From a checkpoint of a small transformer trained on Wikipedia: 2 heads of 64.
Each number is 128 + 32 x the weight over its row's rms, rounded and kept within 0 to 255. Layers, rows and columns count from 0. The size above them is the row's rms in percent of the matrix's.

# layer 6 attention value, 128x128, rms 0.0565, rows 79-127, columns 0-63
size [112 123 124 117 126 112 125 125 134 123 128 132 126 117 125 129 123 119 127 127 123 129 120 129 120 119 116 123 120 120 121 126 130 126 126 124 113 125 123 123 120 130 121 126 124 130 130 127 129]
[[197 181 141 136 110 136 104 166 193  92 149  92 144 129  98 142 160 123 118 141 140 176 166 178 125 133 101 178 116  28 134 147 207 162  88  95 102 122  76 102 124 141  95 103 136 127 123 117 200 101 119 118 126 149 174 140 132 130 139  95 142  93 147 120]
 [144 130 163  94 127 126 131 137 119 115  84 113 109 142 152 126 111 125 158 104  93  71  61 129 153  93 111 113  92 155  84 151 157 105 100  68 139 130 122 121 154 124 197  85 139 112 114  94  84  93 141 104 161 163 133 160 124 139  94 186 159 123 156  70]
 [138 149 161 130 130 177 114 133 146 170 157 132 130 123 121 168 108 158 118 154 169 109 145 138 135  81  82 175 108 212 131 105 102 146 123  86 176 115 120 145 105 141 103 175  94 103 153 128 152 121  44 124 109 170 115 120 136 153 128 105 135 120 102 170]
 [136 155  66  85 108 107 111 144  98  90 111 185  81 172 194 146 139 130 137 109 104 134 167 150 120  57 141  90 166  98  92  91 102 114 141 116  84  71  94 121  99 154  94  99 142 106 123 145 129 135 127 161 139  87 115 129 151 156 143  86 163 108 138 131]
 [110 123 172 103 167 156 121 128  57 110 116 137 184 141 207 153 105 144 166 115 145 100 107  82 101 134  92 104  75  95  61 110 166 129 108 176 107 123 177 163 162 113  45 138 118 180 148 129 115 156 131 148 129 153  97  97  23 122 149 129 154 174  76 150]
 [119  85 130  87 129 140 148 117 173 104 107  83 124 116 100 110  79  98 140 147 115 129 142  75 165 103 139 141 176 129 111 122 163 142 100 100 114  86 139 135 122 117 133 114 116 119  64 118 175 140 122 143 149  94  90 123 154 183  91 139  94 114 140 147]
 [183  77 135 134 177  54 129 179 148 148 104 183  85  63 110 109 159 146 151 118 122 147 144 128 121  88 134 126 100 157 142  92 153  99 162 170 130  69 130 130 130 131 115 199 139 117 160 104 180 185 127 108 178 171 108 126 148 134 131 126 133 218  99 104]
 [130 103 134 138  97 140 104 145 104 123 101 116  80 101 120 136 146 143 131 124 138 109  95 104 101 150 112 147 146  54  96 149 121 108  85 112 120 194 138 140 116 128 175 154 161  90  94 114 158 137 167 117 110 121 183 135 179 171  99 133  88 121 152 106]
 [145 135 113 131 147  94 138 126 144 127  50 139 124 120 177 151 109 153  64 136 161 154 173 157  51 162 123 151 139 129 103 186 102 123  99 145 114 136 151  65 143 129 121  73 109 164 156 109 133  55  94 135 131 237 110 159 112 117 128 100 107 115 118  90]
 [129  91 173  82 229 115 102 127 165 104 108 170 128 186 105 137 156 136  92 132 139 149 125 146 122 122 159 108 157 182 127 135 107 124 104 109 148  41 117 144 144 131 104 155 158  96 103 149 169 129 188 140 120 126 139 102 100 123  99 125 107 176 153 147]
 [103 167  74 109 146 106 118 112 127 168 133 169 115 132 130 137  97 184 132 133 118 165 168 128  86 106 136 192 129 124 135 102 119 167 158  89 123 211 120 131 139 150  87 108 128 127  82 122 130 108 158 200 143 110 113  91 129 127 177 113 147 154 154 186]
 [ 69 150 123 112 158 179 146 173  85 136 126 107 122 120 157 140 113 109 122  90 120 174  82  65  78  52 136  76 151 163 145 136 137 139 140  98  96 132 109  81 129 153 130 135  85 136  84 129 184 141 184 116 117 133 197  95 122 104 161 118 101 126 128 128]
 [125 126 156 147 100 118 139 135 157 114 109 115 137 139 127 219  67 130  74 102 116 103 127 109 146 134 158 125 136 140 121 162 138 169 109  59 114 125  72 114  79 169  90 176 159 131 177 124 161  88 109  94 186 117 171 135 124 157 144 149 121 143 133 116]
 [144 136 101 136 161 149  96 150 160 168 138 105 167 121  78 168 105 142 124  92  96  77 120 130 101 144 170 109 112 108 127 150 117 178 147 102 105  67 107 101 139 148 124 114 166 126 122 118 133  86 139 133 114 143 127 209 108  97 156 191 129 149 102 203]
 [105  97 117  85 122  92 136 134 160 144 176  96 115 105 131 166 163 100 158 108 114  96 121 156 101 128  82 157 130 158 164 154 134 122  91 161 142  90  74 112 133 146 146 122 212 136 136 147 104 123 109  56 111 118 163 135 102 196 193 157 146 147  83 128]
 [112  81 154 127 166 131 185  76 100 132 145 187 178 125 143 127 110 116 126 155 123 136 133 134 173 169 169 156 132 175 138 182  82  68 106 120  64 144 119 113 130 122 103 110  93 146 116 140  58 171 158 102 100 136 111 211 161 101 133 162 112  71 135 145]
 [111 146  75 176 122  89 171 175 123 182  99 165 150 158 109 147 145 125 129 166 162 109 108 123 148  52 129 157  67  87 106 153 142 171 156  90 165 132 159 163 145 109  78 141 107 108 172 165 180 110 127  45 138 160 140 134 131 161 104  93 110 135  79  73]
 [ 64 170 154 126 162 117 143 181 126 102 146  69  66 127 156 172 117 112 174  94  92 195 136 170 116 139 163 130 146 181  93 120 114 130 100 120 141 136 105 152 129 187  97  87 124 179 161 147 169  83 173  86 159 117 124  97 102 125  68 121 129 193 109 132]
 [ 93  94 112 135 149  85 158 117 108 149 106  92 128 158  75 130 156 153 200 116  66 123 132 103 144 145 131  94 158 130 137 164 111 102 150  92 168 152 108 101  92 160 121 189 102 113  97  33 192  68 161 102  95 105 138 181 136 137 103  94 122 110 114 125]
 [162  72 103 110 113 163 161 143 133 153 156  84 190 165 130 139 146 115  87 152 115 153 106 138 161 134 138 127 130 147  90 166 127 127  95 162  89 183 160 138  58  56 156  95 115 115 113 112 136 158  99 172 128 130 162 145 136 155 143 195 145 165 121 133]
 [156 128 161 129 141 134 101 134 118 110 114 142 110  82 147 123 168 185 122 119  83 111 124 161 100  97 187 114 131  94 133 105 160 105 160 152 119 107 179  97 146 108  84  56 137 103 102  85 104 155  88 130 166 113 173 188 120 140 141 105 129 122 135 130]
 [124 125 147  76 124 147  85 105 109 110 101 100 129 116 125 120 208 128 133 124 151  90 134  82 139 148 163 166  58 111 124  60 162 138 101 175 104 142 108 118  49 140 204 109  52 106 155 164 101 109 129 158  94  92 165 124 116 153 153 117 114 125 157 124]
 [ 96 146 109 104 124 108 107 120  70  64 133 128 128 164 112 157 153 207  99 174 157  80 157 146 117 175 131 139  84  99 104 153 125 141 164 151 158 150  86 120  91 165 142  94 171 126 111 137 145 142  86  98 156 153 110 161 173 148  95 147 160  56 102 149]
 [136 129  92  82 145 100 104 156 181  87 139 116 148 148 119 123  93 167 125 115 129 168  99 103 133 142  83 133 112  82  58 104  57  56 123  83 124 109 151 135 112 189 150 156 119  80 197 189 128 183 164 152 158  93  76 147 130 103 147 103 137 139  84 159]
 [164 189 106 127 135 135 128 158 122 144  59 131 118 119  97  93 109  84 115  96 110 116 168  96  56 168 102 156 106 129 136 147  93  98 148 102  96 136 145 146 121 123 143 200 145 121 144 137 136 181 204 133 124 113 145 117 129 142 118 125 130  46 113 137]
 [109 169 166 106 100 167 147  84 179  99 101 172 192  80  90  91 176 111 141  90 110 120  87 215 188 116 156 117 153 119 105 120 118 130 116 118 120 119 157 106 151 131 102 110 139 177 116 151 117 161 122 144 135 148 130 116 109 119 157 126 141 148 149  46]
 [ 94 145 159 147 121  95 124 109 122  89 139 146  89  86 119 136   8  50 140 163 123 146  88 132  89 146 129 129 101 116  68 200 109 155 102 168 114  93 110 130 118 151 121  95 100 148  79 130 143 125 116 158 112 149 133 137 148 180  63 151 114 145 125 121]
 [200  56 128 111  90 112  98 122  95 135 112 104  88 121 146  79 137 100 111 153  85 156  95 149 124 122 105 159 110 148 136 170 137  89 115 130 160 169 108 131  96 139 102 161 121 142 113 150  80 121 150 174 157 153 180 169 112 154 161 106 118  80 112 148]
 [136  88 197 152 131  59 137  92 102 158 162 112 170 125 124 102  88 154 104 138  75 176  70 115  64 121 134 170 165 154 123 154 135  75 162 113 154  76 158 117 112 103 135  95 138 175 171  92 154 156  95 143 105  95 139 176 102  69 150  90 135 150 148 159]
 [123  91 166 143  61 117 137 108 154 156 139 136 164 111 111 133 131 113 104 125 128 153 149 147 161 133 120  78 181 138  88 106 122  66 154 142  99 102 174  62 167 113 202 122 116 133 111 131 153  75 153 175 128 199 183 136 165 118 140  81 104 107  76 146]
 [149 171 131 140 159  76 152 113 180 193  71  81 127 166 166 149 187 111  81 139 134 111 122 112 112 222 144  79 128 165  90 105 105 194  83 110 146 156 173 182  93 144 126  71 107 120  87 112 117 131 108 159 108 156 161 133 162  81 130  69  89 137 158 125]
 [148 138  88 104 126 155  78  95 101 129 217  80 140 119 135 145 120  94 173 173  73 138 115  92 155 108 167 155  96 142  66 156 150  86 153 126 203 104 133 113  91  78 122 120 134 108 139 115  98 115 183 154  79 119  71 134 211 135 124 131 154 203 149 126]
 [163 175 129 111 133 147 170 147 116 141 121 119 125 170 131 113 180 140  54 126 171 134 127  83 136 125 149 120 101  86 104 151 107 146  59 147 152  79  56 145 127 108 120  78  85 174  97  89 119 133  76 179 150 148 110 112  61 160 123 105 132 153 148  77]
 [117 207 125 146  94  67 120  54 100 169 131 137 129 147 130 159  92 199  96 106 106 138 120 144 159 133  97 137 183 122 171 113 122 119 152 115 153 113 153  97 141 121 159 173 122  91  79 133 107 138  86  90 111 115 105 115  72 123 138 109 154 130  99 103]
 [136 160 143 185 187 109 149 108 169 135 157 154  85 131 114 119 126 131  98  90  92 152  91 134 110  94 163 106 127 162 183 106 175 135  91 103  96  47 122 159 183 156 145 183 139 129  89 151  88 159 153 120 133 116 120 191 163 127 155 195 138 190 100 130]
 [159 125 121 132 178 160  63 103 151 140 184 109 168 128 116  98 102 125 190 109 152  50 100 117 127  51 126 167 142 130 111  99  73 191 147 121 154 163 110 137 175 106 173  87 120 107  99 109 157 136  90 180  87 113 115 153 115 119 119 108  74 163 114 121]
 [ 78 133  88 111  92 103 100 154 141 127 134 117 159 111 163  91 134 129 108  77 148  82 161 114 111 149 129  79  85 131 125 127 119 126 143 103 163  75 100 120 155 139 129  86 200 186 142 102 154 169 127 163 116 125 145 136 109  47 139 152 141  99 137 155]
 [151 129  87 118  91 156  66 116 104 125 115 125 135 109  66  91 142  99  99 170 161 106 158 151  95 176 134 112 165 191 118 147 170  28 170  97 140 213 128 135  94 144  69 115  94 123 138 167 175 130 131 145 158 124  91 131 125 141 167 171 135 140  73 133]
 [138 165 140 136 165 167 143  77 130 214 183 119 106  95 106 180  82 124 136 125 142 133 217 100 164 101 115 107 111 158  74  87 176 110 116 151  38 136  96 107 139  88 103 200  66 163 150 104 119  99 194 112 121 159  98 158 117 122  78  80 184 100 131 163]
 [189 120  85 105 124 155  80 113 134 105 163 165 115 110 127 101 131 130  88 105 109 179  96 120 151 151 173 173  83 136 134 114 110 163 137  94 163 122 101  97 168 105 143 146  63  98 155 150 144  91 150 109 148 105 155 162 146 191 114  65  94 171 103 140]
 [148 131 182 109 167  98 129  77  94 133 105 130 101 111 116  96 101 175 140 165 105 100 171  94  94 154 115 159 158 141  91 132 179  89  93 186 101 196  77 121 139 116 144 147 162  63  94  91 140 143 141 118 160 131 167 168 164  99 155 114 115  93  95 109]
 [131 149 168 134 142  67 119 151 135 175 113  53 123 114 113 150 159 177  99 171 143 107 126 196 160 163 147 142  89 123 102 164 132 148 153 102 130 165 100  80 182 126 153 191 125 148 141  86 103  96 192 190  97 110  94  70 150 167 164  77 137 141 144 157]
 [ 84 170 132 170 114 116 127 148  86 139 172 113  95 129 136 136 112 117 165 134 132 199 195 109 112 109 135 157  94 138  68 144  76 110  97 145 120  50 135 191 147  89 134 155 123 133  83 126  68 103  88 147  96 101 179 153 190  79 180 112  73 145 130 108]
 [169 133 117 127  74  50 109 174 113 154 132 109  75 136 140 126 125 147 128  92 129 148 148 109 134 169  89 107  57 133 166 171 163 121 110 143 152 116 175 122 220 154 108 105 143 157  78 165 148 110 136  96 144  88 117 138 152 129  89  96 145 146 110 177]
 [117  97  67 202 118  91 114 171 108 129 131 159 173 109 148 118 112  90 169 143  97  47 181 113 107 125 140 203 193 122 108 144 107 135  76 147 145  27 117 165 102  92 128 169 118  88 156 160 142 117 122 195 102 144 150 120 104 115  82 158 192 138 125 123]
 [158 113  95  91 184  90 120 113  92  99 129  68 113  94  79 170 133 192  72 151 175 106 112 185  76 109 140 161 124 135 125 136 103 149 101  98  50 160 102 102  93  87 127 152 131 158 136 140 124 109 115 162 120 120  84 151 117 105 126 191  99  81  99  84]
 [100 120 105 199  92 137 199 116  83  57 107 140 112 126  91 154 118 118  80 137 170 106 149 115 150 147 122 124  65 159  92 108 129 124 155 104 157 175 149 105 169 121 160 137 160 181 122 126 142 125 153 179 183  81 130 145 126 104 143 112  92 155 116 105]
 [102  62 161 128 155 140 124 115 111 106 119 180 129 122  83 166 137 123 127 134 172 132  86 176  96 103  90 120 155  73 167 138  97 107  93  62 140 148 113 177 107 118 100 132 170 128 198 183 163 108 152 149 162 140 169 168 158 147 156  40 160 120 147 142]
 [111  83 131 120  59 121 176 164 160 130 141 211 142 150 116 106  93 132 173 145 110 182 179 159  86 145 119 149 136 160  79 122 104 139 139 108 133 107  87 110 120 121 122 120 153 126  73 145 130 109 142 113 130 145  73  91 109 157 173 170 123 186 142 133]]
# layer 6 attention output (transposed), 128x128, rms 0.0676, rows 79-127, columns 0-63
size [114 128 132 118 127 109 123 124 137 122 127 132 128 119 124 125 126 122 127 126 126 128 117 129 132 123 122 130 122 117 118 129 132 126 125 124 120 135 127 124 119 126 125 132 125 127 125 128 129]
[[124  63 144 176 126 123 155 109 155 139 135 130 149 181  62 108 113 127 101 159 176 117  89 113  97 143 153 137  98  88 110 105 177 159  98 143 125 108 146 140 141 122  76  89 138 164 145 116 141 124 127 117 107 131 114 124 162  82 120 196 206 125 125 172]
 [187  83 123 161 116 106 125 116 116 114  85 162 109 130  79 126 130 213 117 146  92 133 132 139 130 106 136 181  98 154 157 166 127 174 106 126  36  93  86 109 164 177 168 167 117 137 111 167 111 166 149 188 144  84  66 117 152 127  92 159 110 109 112 145]
 [140 153 155 168  81  90 157 113 102  68 139  90 148 106 109 110 136 178 102 153 126 137 127  87 146 170 122  57 115 116 153 156  78  94 117 126 144 170  91 143 108 131 101 124 167 194 170  94 110 176 138 142 103 173  93 109 144 126 177 150 198 138 123  61]
 [151 107 121 128 165 113 146 177 117 134 155 110  81 146 128 172 143 119 120 148 125 107  90 129 123 122 139 168  91 126 100 112 122 126 162  98 144 173  56 137 156 123  85 107 180 131 128 113 153 140  85 111 130 106 138 174 162 105  56 139 162 115 148 131]
 [192 142 133  93 130 112 105 107 125 118 182  88 101  78 133 119 124 106 111 138  82 123 164 147  63 134 100 155 136 140 134  90 151 192 134 138 112 136  87 127 181 142 173 184 127  12 159 106 127 119 192  97 135  80 111 133  92 145 117 160 140 138 139 145]
 [125 151  88 154 173 176 148 142 126  47  88 100 105 180 144 184 138 127  80 120 115  99  68 154  98 157 122 118 140 181  64  91 112 135 196 194 115 133 126  96 147 119 136  69  90 133 116 126 143 171 123 117 188 157 159 143 124 112  99 122 134 120 132 124]
 [ 72 115 131  83 125  98 144 122 124 153 149 139 167 162 126  96  87 161  51 145  69 121 163  87 119 128 197 151 196 144 102 162 104 168  90 106 163 142  91  87 120 149 131 127 103 111 195 135  56 138 136 112 106 123 102  95 117 155 115 108 124 122 128 161]
 [114 132 124 145 105 197  87 157 123 156  56 107 166 169 107 127 107 125  97 119 135 165 158 150  91 118 134 155 110 147 123  81  94 121 125 193 121 104 125 108 139 163 144  50  83 167 129 132 134 188 107 159 171 146 168 128 165  87 115 188 156 195 149 178]
 [ 76 136 118 124 125 184 139 185  90 178 150 133 146 131 146  99  99 133 152 170  89 161 119 156 144 111 159 115 106 135 158 105 223 109 180 112  90 137 138 104 161 105 154 132 152 114 124 105 129 173  92  79 155  99 106  78  93  92 142 107 203 127  71  99]
 [146 122 151 147  72 137 113 111 126  96 135 166 152 121 127 100 113 150 126 148 162 116 145 154  99 101  74  82 127 122 133 146 103 133 141 163 142 164  83 146  74 166 127 155 178  83 136 117  47 151 108 111  59 138 160 153 141 115 121 120  94 155 158  85]
 [119 105 117 159 106  92 191 131 150 144 178 150 135 152 166 155 107 122 142 145 153 112 158 164 139 111 103  96 127 101 125 132 147  97 169 131  83 129  89 133 194 156 182 101 158 123 181 103 118 140 113 111 113 107 101 124 139 166 139  74 178 114 180 141]
 [128 109  97 164 121 109  65 161 133 137 134 118 139 143  94 129 130 130 165  66 108 129 175 157 172  86 181  82 130 133 128 101 115 143 125 156  86  57 169 147 168 151 157 113 131 201 119 153 109 105 157 118 147 174 131 118 180 145 144 115 139 157 147 138]
 [133  67  92 120  87 137 113 142 111 150  45  74 139 141 127 135 131 137 160 152 121 104 120 155 120 178 152 119 147  82 140  75 182 132 139 165 128 199 124 134 111 127 118 186 154 181  34 126 121  78 123 156 134 128  97 162 126  95 129 136 122 114  71 104]
 [144 137 103 132 122 161 101 147 131 112 119  98 162 127  54 137 177 104  96 196 144  92 162 189 128 142 137 103 126 151  93 166 168 125 140 141 127 124 207 132 138 104 126 129 123  95 176 112  73 139 152 159 162 201 108  88  93 105 141 119 112  87  81  84]
 [143  94 145 144 122 120 145 112  66 122 156  91 115 118 138 134 112 120  81 148 127 154 137 145 143 171 150 129 147 143 151 150 145 160 149 102 126  70 137 123 114 116  87 137  55 119  78 128 131  71 134 114 156 154  83 123 104 112 111 137 150 130 122 111]
 [174 172  82 138  64 113 171 144  96 149 146 135 128 158 170 149 100  49 131 191 152 116 133 102  87 117 148 103 123 125 166 116  95 151  76 164  92 144 184 143 154 106 105 184 123 121 135 115 154 149 117 152 142 148 181 153 115 126 187  88  86 149 107 202]
 [143 139 127 104 142 134 145 165  28 136 101  92 158 105 144 104  91  93 174  96 133 162 106 108  77 153 106 108 121 132 196 132 141 118  96 121 122 139 133  78 123 155 112  95  85 161 198 161 157  86 111 163  56 111 127 141 172 144 112 145 156 159 172 117]
 [157 130 131 116 126 128 160 150 122 140 151 116 109 134 138 141  25 127 125  81 127 140 105 132 201 135 129 180 157 149 152 201 154 194 159 137 147 160 146 116 151  57 144 130  99 184 139 155 101 129 133 111 114 137 148 163 127 133 103 134  94  93 165  85]
 [112  69 180 113 112 187 116 111 130 157 112 144 164 117  40 145 147  87 170 150 138 127  93 153 122 128 183 116 160 129 155 163  85 162 103 116 142 154 102 149 122 105 163 120  74 135 137 178 172 108 124 119 110 173  97 138 116 114 152 116 166 102 104 189]
 [164 117 131 165 207 117 173 125  70 113  91 190 153 150 180  97 180 131 116 144  96 189 141 158 117 166 134 124 138  91 177 114 107  98 102 149 109 137 155 100  68 110 137 136 117 118 147 151 154 157  59 119 164 114 111 187 141 129 153 110  94 177 134 127]
 [128 185 129  99  66 188 189 129 111  94 140 102 136 186 129  69 152  93 102 163 129  99 126 111 149 133 123 156  81 128 138 142 138 168  99 110 120 140 107 136 145 139 150  95 128  82 115 108 133  82 100 163 132 123  53 146 123 114 149 152 180 110 180 111]
 [103 128 194 123 152 103 103 106 113 139  77 210 114 125 113 157  83  99 110 140 101 121 151 107 100 123 109 139 184 157 117 136 148 145 180 183 140  85 130 176 143 157 100 101 145 138 166 120 103  89  97 181 142 133 116  81 120 196  86 117 154 104 155 123]
 [156 106 145 119 116 125 227 112 116 104 165 134 151 168 147 119  99 150 182 154  91 115 121 150 109 105 170 124 130 116  83 113 172 142 137  81 172 124  93 125 140 108 110 144  79 118 149  67 135  96 117 126 112 114 152 167  68  72 129 128 147 128  88 153]
 [ 82 137  91 146  75  84 141 151 139 146  65  85 117 130 146 159  90 108 121 124 145 171 135 133 175  86 186 106 149 150 114 163 209 133  98 135 143 120 100  87 106 149 106 118 105  76 112 139 131 166 107 144 108 128 158 154 122 141 103 139 148 162 152 151]
 [106 111 142 114 163 105 160  86 134 158 167 102 161 133 173 189  96 159 158 195 124 165 169  90 143 112 137  70 144 108 129  98  60 140 155 207 168 104 103 124 135 112 121 121 150 122 132 152 188 138  82 117 114 118 117 124  95 116 123 150 136 139  84 141]
 [138 138 120  89 175 154  25 129  96 166 143 109 111 152 134 119 150 128 140 187 152 158 135 132 134 136  63 167 124 121 111 114 205  69 110 142 119  85  84 143 162 134  77 142 162 176  95 148 114 114 156 174 162 143 179  97 181 130 139 115 146 139 114 119]
 [ 87 146  54  88 170 157 145 115 126 155 155 207 100 129 144 187 179 156 125 109 108  97 140 140 116  49 140  73 135 191 106  89 129  93 120 142 162 149 143 117 159 136 132 167 132 120 115 153 136  73  87  90  76 146 126  72 147 114 158 170  67 132 124 108]
 [137 120 129 163 116 148 137  96 160 125 127 162 100 150 133 123 177  87 142 101 123 150 132 113 177 152 125 163 158  74  99 155 159 137 102 104 143 147  90 142 145 156 143 152 130 129 193 123 160  87 106  77  89  66 136  97 133 129 199 109  83 165 149 138]
 [ 85 158 123 144  95 154  78 126 117 131 104 126 152 146 128 134 122 113  81  91 164 197 105 152 174 124 210 188  99  65 122 117 100 127 167 107 176 140 114 186 163 125 149 178 111  98 168 147 104 149 131 158 101  90 143  70 180  86 129 112 110 156 118 113]
 [158 151 195 122 166 183 165 145 168  68  89 115 120  52 107 130 115 112 137 114 164 167 114 131 136 123 122 154 105 135 109 164 121 107  65 165  83  96 142 128 208 198 120 120  95 167 161 155 147 115 121  81 150 124 137 134 114 148 168 127 147 139 122  93]
 [102  80 112 169 146 105 186 123 125 171 140 145 142 119 125 107 138 121 147 120 150 152 120 159 101  62  53 146 174 103 107 160 153 137 160  77 125 149 194 178 112 175 153 123 120 165 109 191 109 139  85 141 182 123 152 166 130 124  94 113 161  65  96 133]
 [ 67 101  78 121 193 120 140  86 149 101  76 102 142 131  83 184 196 114 130 126 121  97 210 137  91 131 182 106  95 162 104 165 130 167 122 128 146 140 153 165 154 133 110 176  64 131 150 112 169 156 131 116 133 114 133 153 146 103 105 123 122  78 176 101]
 [104 111 147 173 171 166  74 161 136 159 188 121 118 175 136  97  64 150 116 120 101 157 185 124 139 106 102  95 109 141 179  82 138  94 197  98 156 113 156 152 174 123  80 118 117 136 146 120 161 186 161 135  77  76 130 116 163 108 127  92 148  76  82  77]
 [141 160 107 133 142 122 140  84  87  86 124 126 146 188 162 165 100 161 125 191 102 144 106 130 129 124 125 165 124 179 108 135 159 114 158  50  86  84 226 173 159 141 184 203 147 163 124 108 141 105 154 140  97 127 138 123 135 196 130 138 160 177 175 152]
 [122 146 122 144 105 123  85  85 152 151 101 148  94 111 159 193 117  95 125 150  94 150 195 113 145 132 117 137 142 152 157 185 124 104 174  80 114 130 146 154 110 109 106 133 112 164 192 126 123 112 137 144 101 177 161 114 150 171 134 186 143 125 102 138]
 [124 142 154 104 136 158 153 100 104 129 101 120 123 117  76 137 193 123 150 152 163 123 152 115 138 135 148 119 126 141 129 143  90  89 116  81 112 152 109 170 110  72 144  87 151 143 164 106 155  63 117 171 161  75 169 129 130 157  94 148 110 169 112 141]
 [150 107 132 121 146 152 111 123 111 148  67  83  50  69 129 101  51  99 108 100  73 136 106 184 102 118 110 205  60 125 160 140 123 173 113  65 178 112  96 122 168 163 116 133 222 108 138 164 139 150  94 109 110 151 129 109 120  88 114 128 142 188  66  93]
 [184 159 121 143 127 129 138 190  78 111 139 127 206 114 122  64 146  86  70 165  97 100 139 184 142 113 130 102 114 124  75 125 136 110 142 104 137 118  94 152 149 183 149 136  82 105 112 146 186 156  67  97 125 143 109  52  78 141  87 117 113 104 174 172]
 [ 70 105  92 116 117 101 146 120 115 139 103  96 101  57 122 148 202 155 138 173 142 164 102  85  83 144 160 114 132 137 153 146  92 125 190 136  89 148 108 179 147 131  76 156  64 106 177 143 120 116 151 123 160 112  78 114 197 151  86 108 119 150 118 176]
 [ 93 131 109 104 117 144 139 141 120 110 167 168 119 100 150 178 112 124  99  99 139 132 142 109  95 119 136 146 162 129  81  92 150 100  74  87  93 166 132 136 127 150 109  92 125 119 137 113 155 190  57  94 211 142 198 127 132 114 108 135 148  98  93 135]
 [130  87 151 131 102 104 128 121 142 123  42 135 121 207 106  85 125 142 107 154 130  94 191 101 139 137 117 125 109  73 115 164 118  94 165 144 163 138 134  82 153 152 152 148 153 169 116 181 109 137 146  52 132 167 147 130  79 155 191 116 145 150  69 161]
 [ 95 118 149 129 138 143 146 101 150 186  84 170  99  89 101 110 132 106 129 142  59 169  87 124 145  96  74 151 179 130  86 101  97 132  80 114 172 114 127  70 152 112  63  76 123 137 122 132  60 161 143 129 127 171 126 142 109 122 124 108 138 138 104 123]
 [ 58 157  79 114 143  57 101  98 124 118 157  87 124  64 121 124 126  70 224 163 152 115 125  88 160 123  92 133  90 131 146  97 160 136 181 118 101 180 182  63 163 171 133  78 146 117 140  96 125 141  48  96 150 166 146 155 125 170 141 115 148 139 171 132]
 [133 120 117  65 124 150  96 150 143  86  84 195 148 145 132 183 104 147 134 139 122 153 175  86 132 137  66 108 122 113 140  64 125 103 109 117  91 124  54 149 103  96 152 159 117 133 183 116  70 112 130 172 140 124 121 145 123  87 143 168  94 143 112 121]
 [117  83 195 113 235 160 102  84 101 135 143  99 119 138 104 186  93  75 105 133  78  90  82 146 125 118 172  46  71 120 152 141 157 112 124  76 130 167 120 117  77 115 161 151 131 120 138 110 145 110 116  89 163 180 147 119 123 102 177  75 147 144 130 106]
 [ 86 118 137 152 127 112 151 164  97 125 180 126 127 139 170 121 163  81  70 132  97 125  90  60  85  52 150 130 145 132 123 176 122  91 197 104  72 134 124 122 199 105 101 117 150 146 117 141 131 118 172 180  81 122  49 135  77 105 122 108 173 141 139 154]
 [173 133 158 128 115 114 102 107 185 137  94 130 147 174 146  91 154 139 142 164 126 172 101  92  99 117 127 119 117 179  43  87 139 108 142 158 104 110 128 144 181  86 152 140 116 102 110 125 129  97  76 103 117 143  99 177 208 115 215  97 151  91 127 105]
 [178 123 111 122 137  98  98 149 105 188 164  83 127 216 108 144 138 123 168 139 137 200 136 156 105 111 105 121 151  94 127 160 144 172  92 177  90 163  62 125 132 195  81  32 135 151  99 116 105 112 175  98  72 162 157 117 109 100  65  97 100 176 116 135]
 [150 128 142 154 128 135 151 113  90 142 156 134 152 135 112 155  93 121 165  92 184 180 128 144 123 145  93  72 114 194 113 114 100  75 101 194  83  84 147 136  93 138 161 120 116  91 114 148 118 171 149 100 127 136 191 165 151 118  82  59 147 150 102 130]]
# layer 6 MLP up, 512x128, rms 0.0767, rows 0-3, columns 0-63
size [102 103  98  94]
[[115 152  95 142 154 116 173 107  56 176 150 182 107 104 177 115 156 147  89 177  94  99 109 170  90 114 108 107 161 129 150 164 118 148 112 160 111 110 170 147 160 200 123  96 158 134 181 173  62 115 167 153 144 144 156 143 186  87 121 149 118  97 154 161]
 [173 131  91 133 123  95 158  90 101 183 103 165  58 145 107 117 125 165  73 129 133 120 116 146 125 110  77 124 149 176 132  50  95 159 108 119 103 165 112 173  79 104 153  68 108 124 151 112 158 132 125  96 106 152 171 160  91 112  88 176 105 111 119 126]
 [101 149 115 136 189 150 138  83 129 160 226 129 140 130 110 197  93 152  56 161 152 121 164 158 157  87 117 175 126 124 134  93 144 158 108 118 101 161 134  87 134 110 192  79 105 149 119 111 103 161 139 132 160 112 178 119  79 135 123  64 112 132  76  85]
 [127 193 161 151 173 143 159 174 104 197 135 105 158 102 152 103 108 134  98 132 117 195 111 104 186  99 131 169 153 113 149 114 111 103 170 145 152 159 191 120 139 127 116 150 115  94 123  99 126  86 106  67  93 109  87 122 155 140 135 152 117  97 112 116]]
# layer 6 MLP down (transposed), 512x128, rms 0.0766, rows 0-2, columns 0-63
size [ 98 105  95]
[[125 107  75 142 185  91 124 110 130 163 135 153 138 123  96 135 156 133 116 148 110 176 159 148 126 129 159 130 121 162 115 108 146 109 124  74 144 109  96  63 173 139 137 143  79  92 138 196 105 178  97 171 121 155  62 112 129 108 124 105 145 116 104 118]
 [160  85 175 187 159 134 101 145  79 135  98 119 118 161 157 145 139 142 130 103 125 114 184  96 121 117  32 159  88 151  79 159 125 129  97 122  88 112 130 130 171 184 152 148 112 141 114  72 179 176 122 118 145  82  73 135  75 100 139 134 108 108 100  79]
 [146 143 184  72  92 123  79 175 189 141 101  95 159 141 120 124  75 101 149 116 161 101 137 195 155 165  50 126 103 126 135  94 112 131  98 185 106 102 121 167 110 155 158 120 154 153 105 142 132 125  91 109 194 177 104  86 133 118 138 163 146 143  99 182]]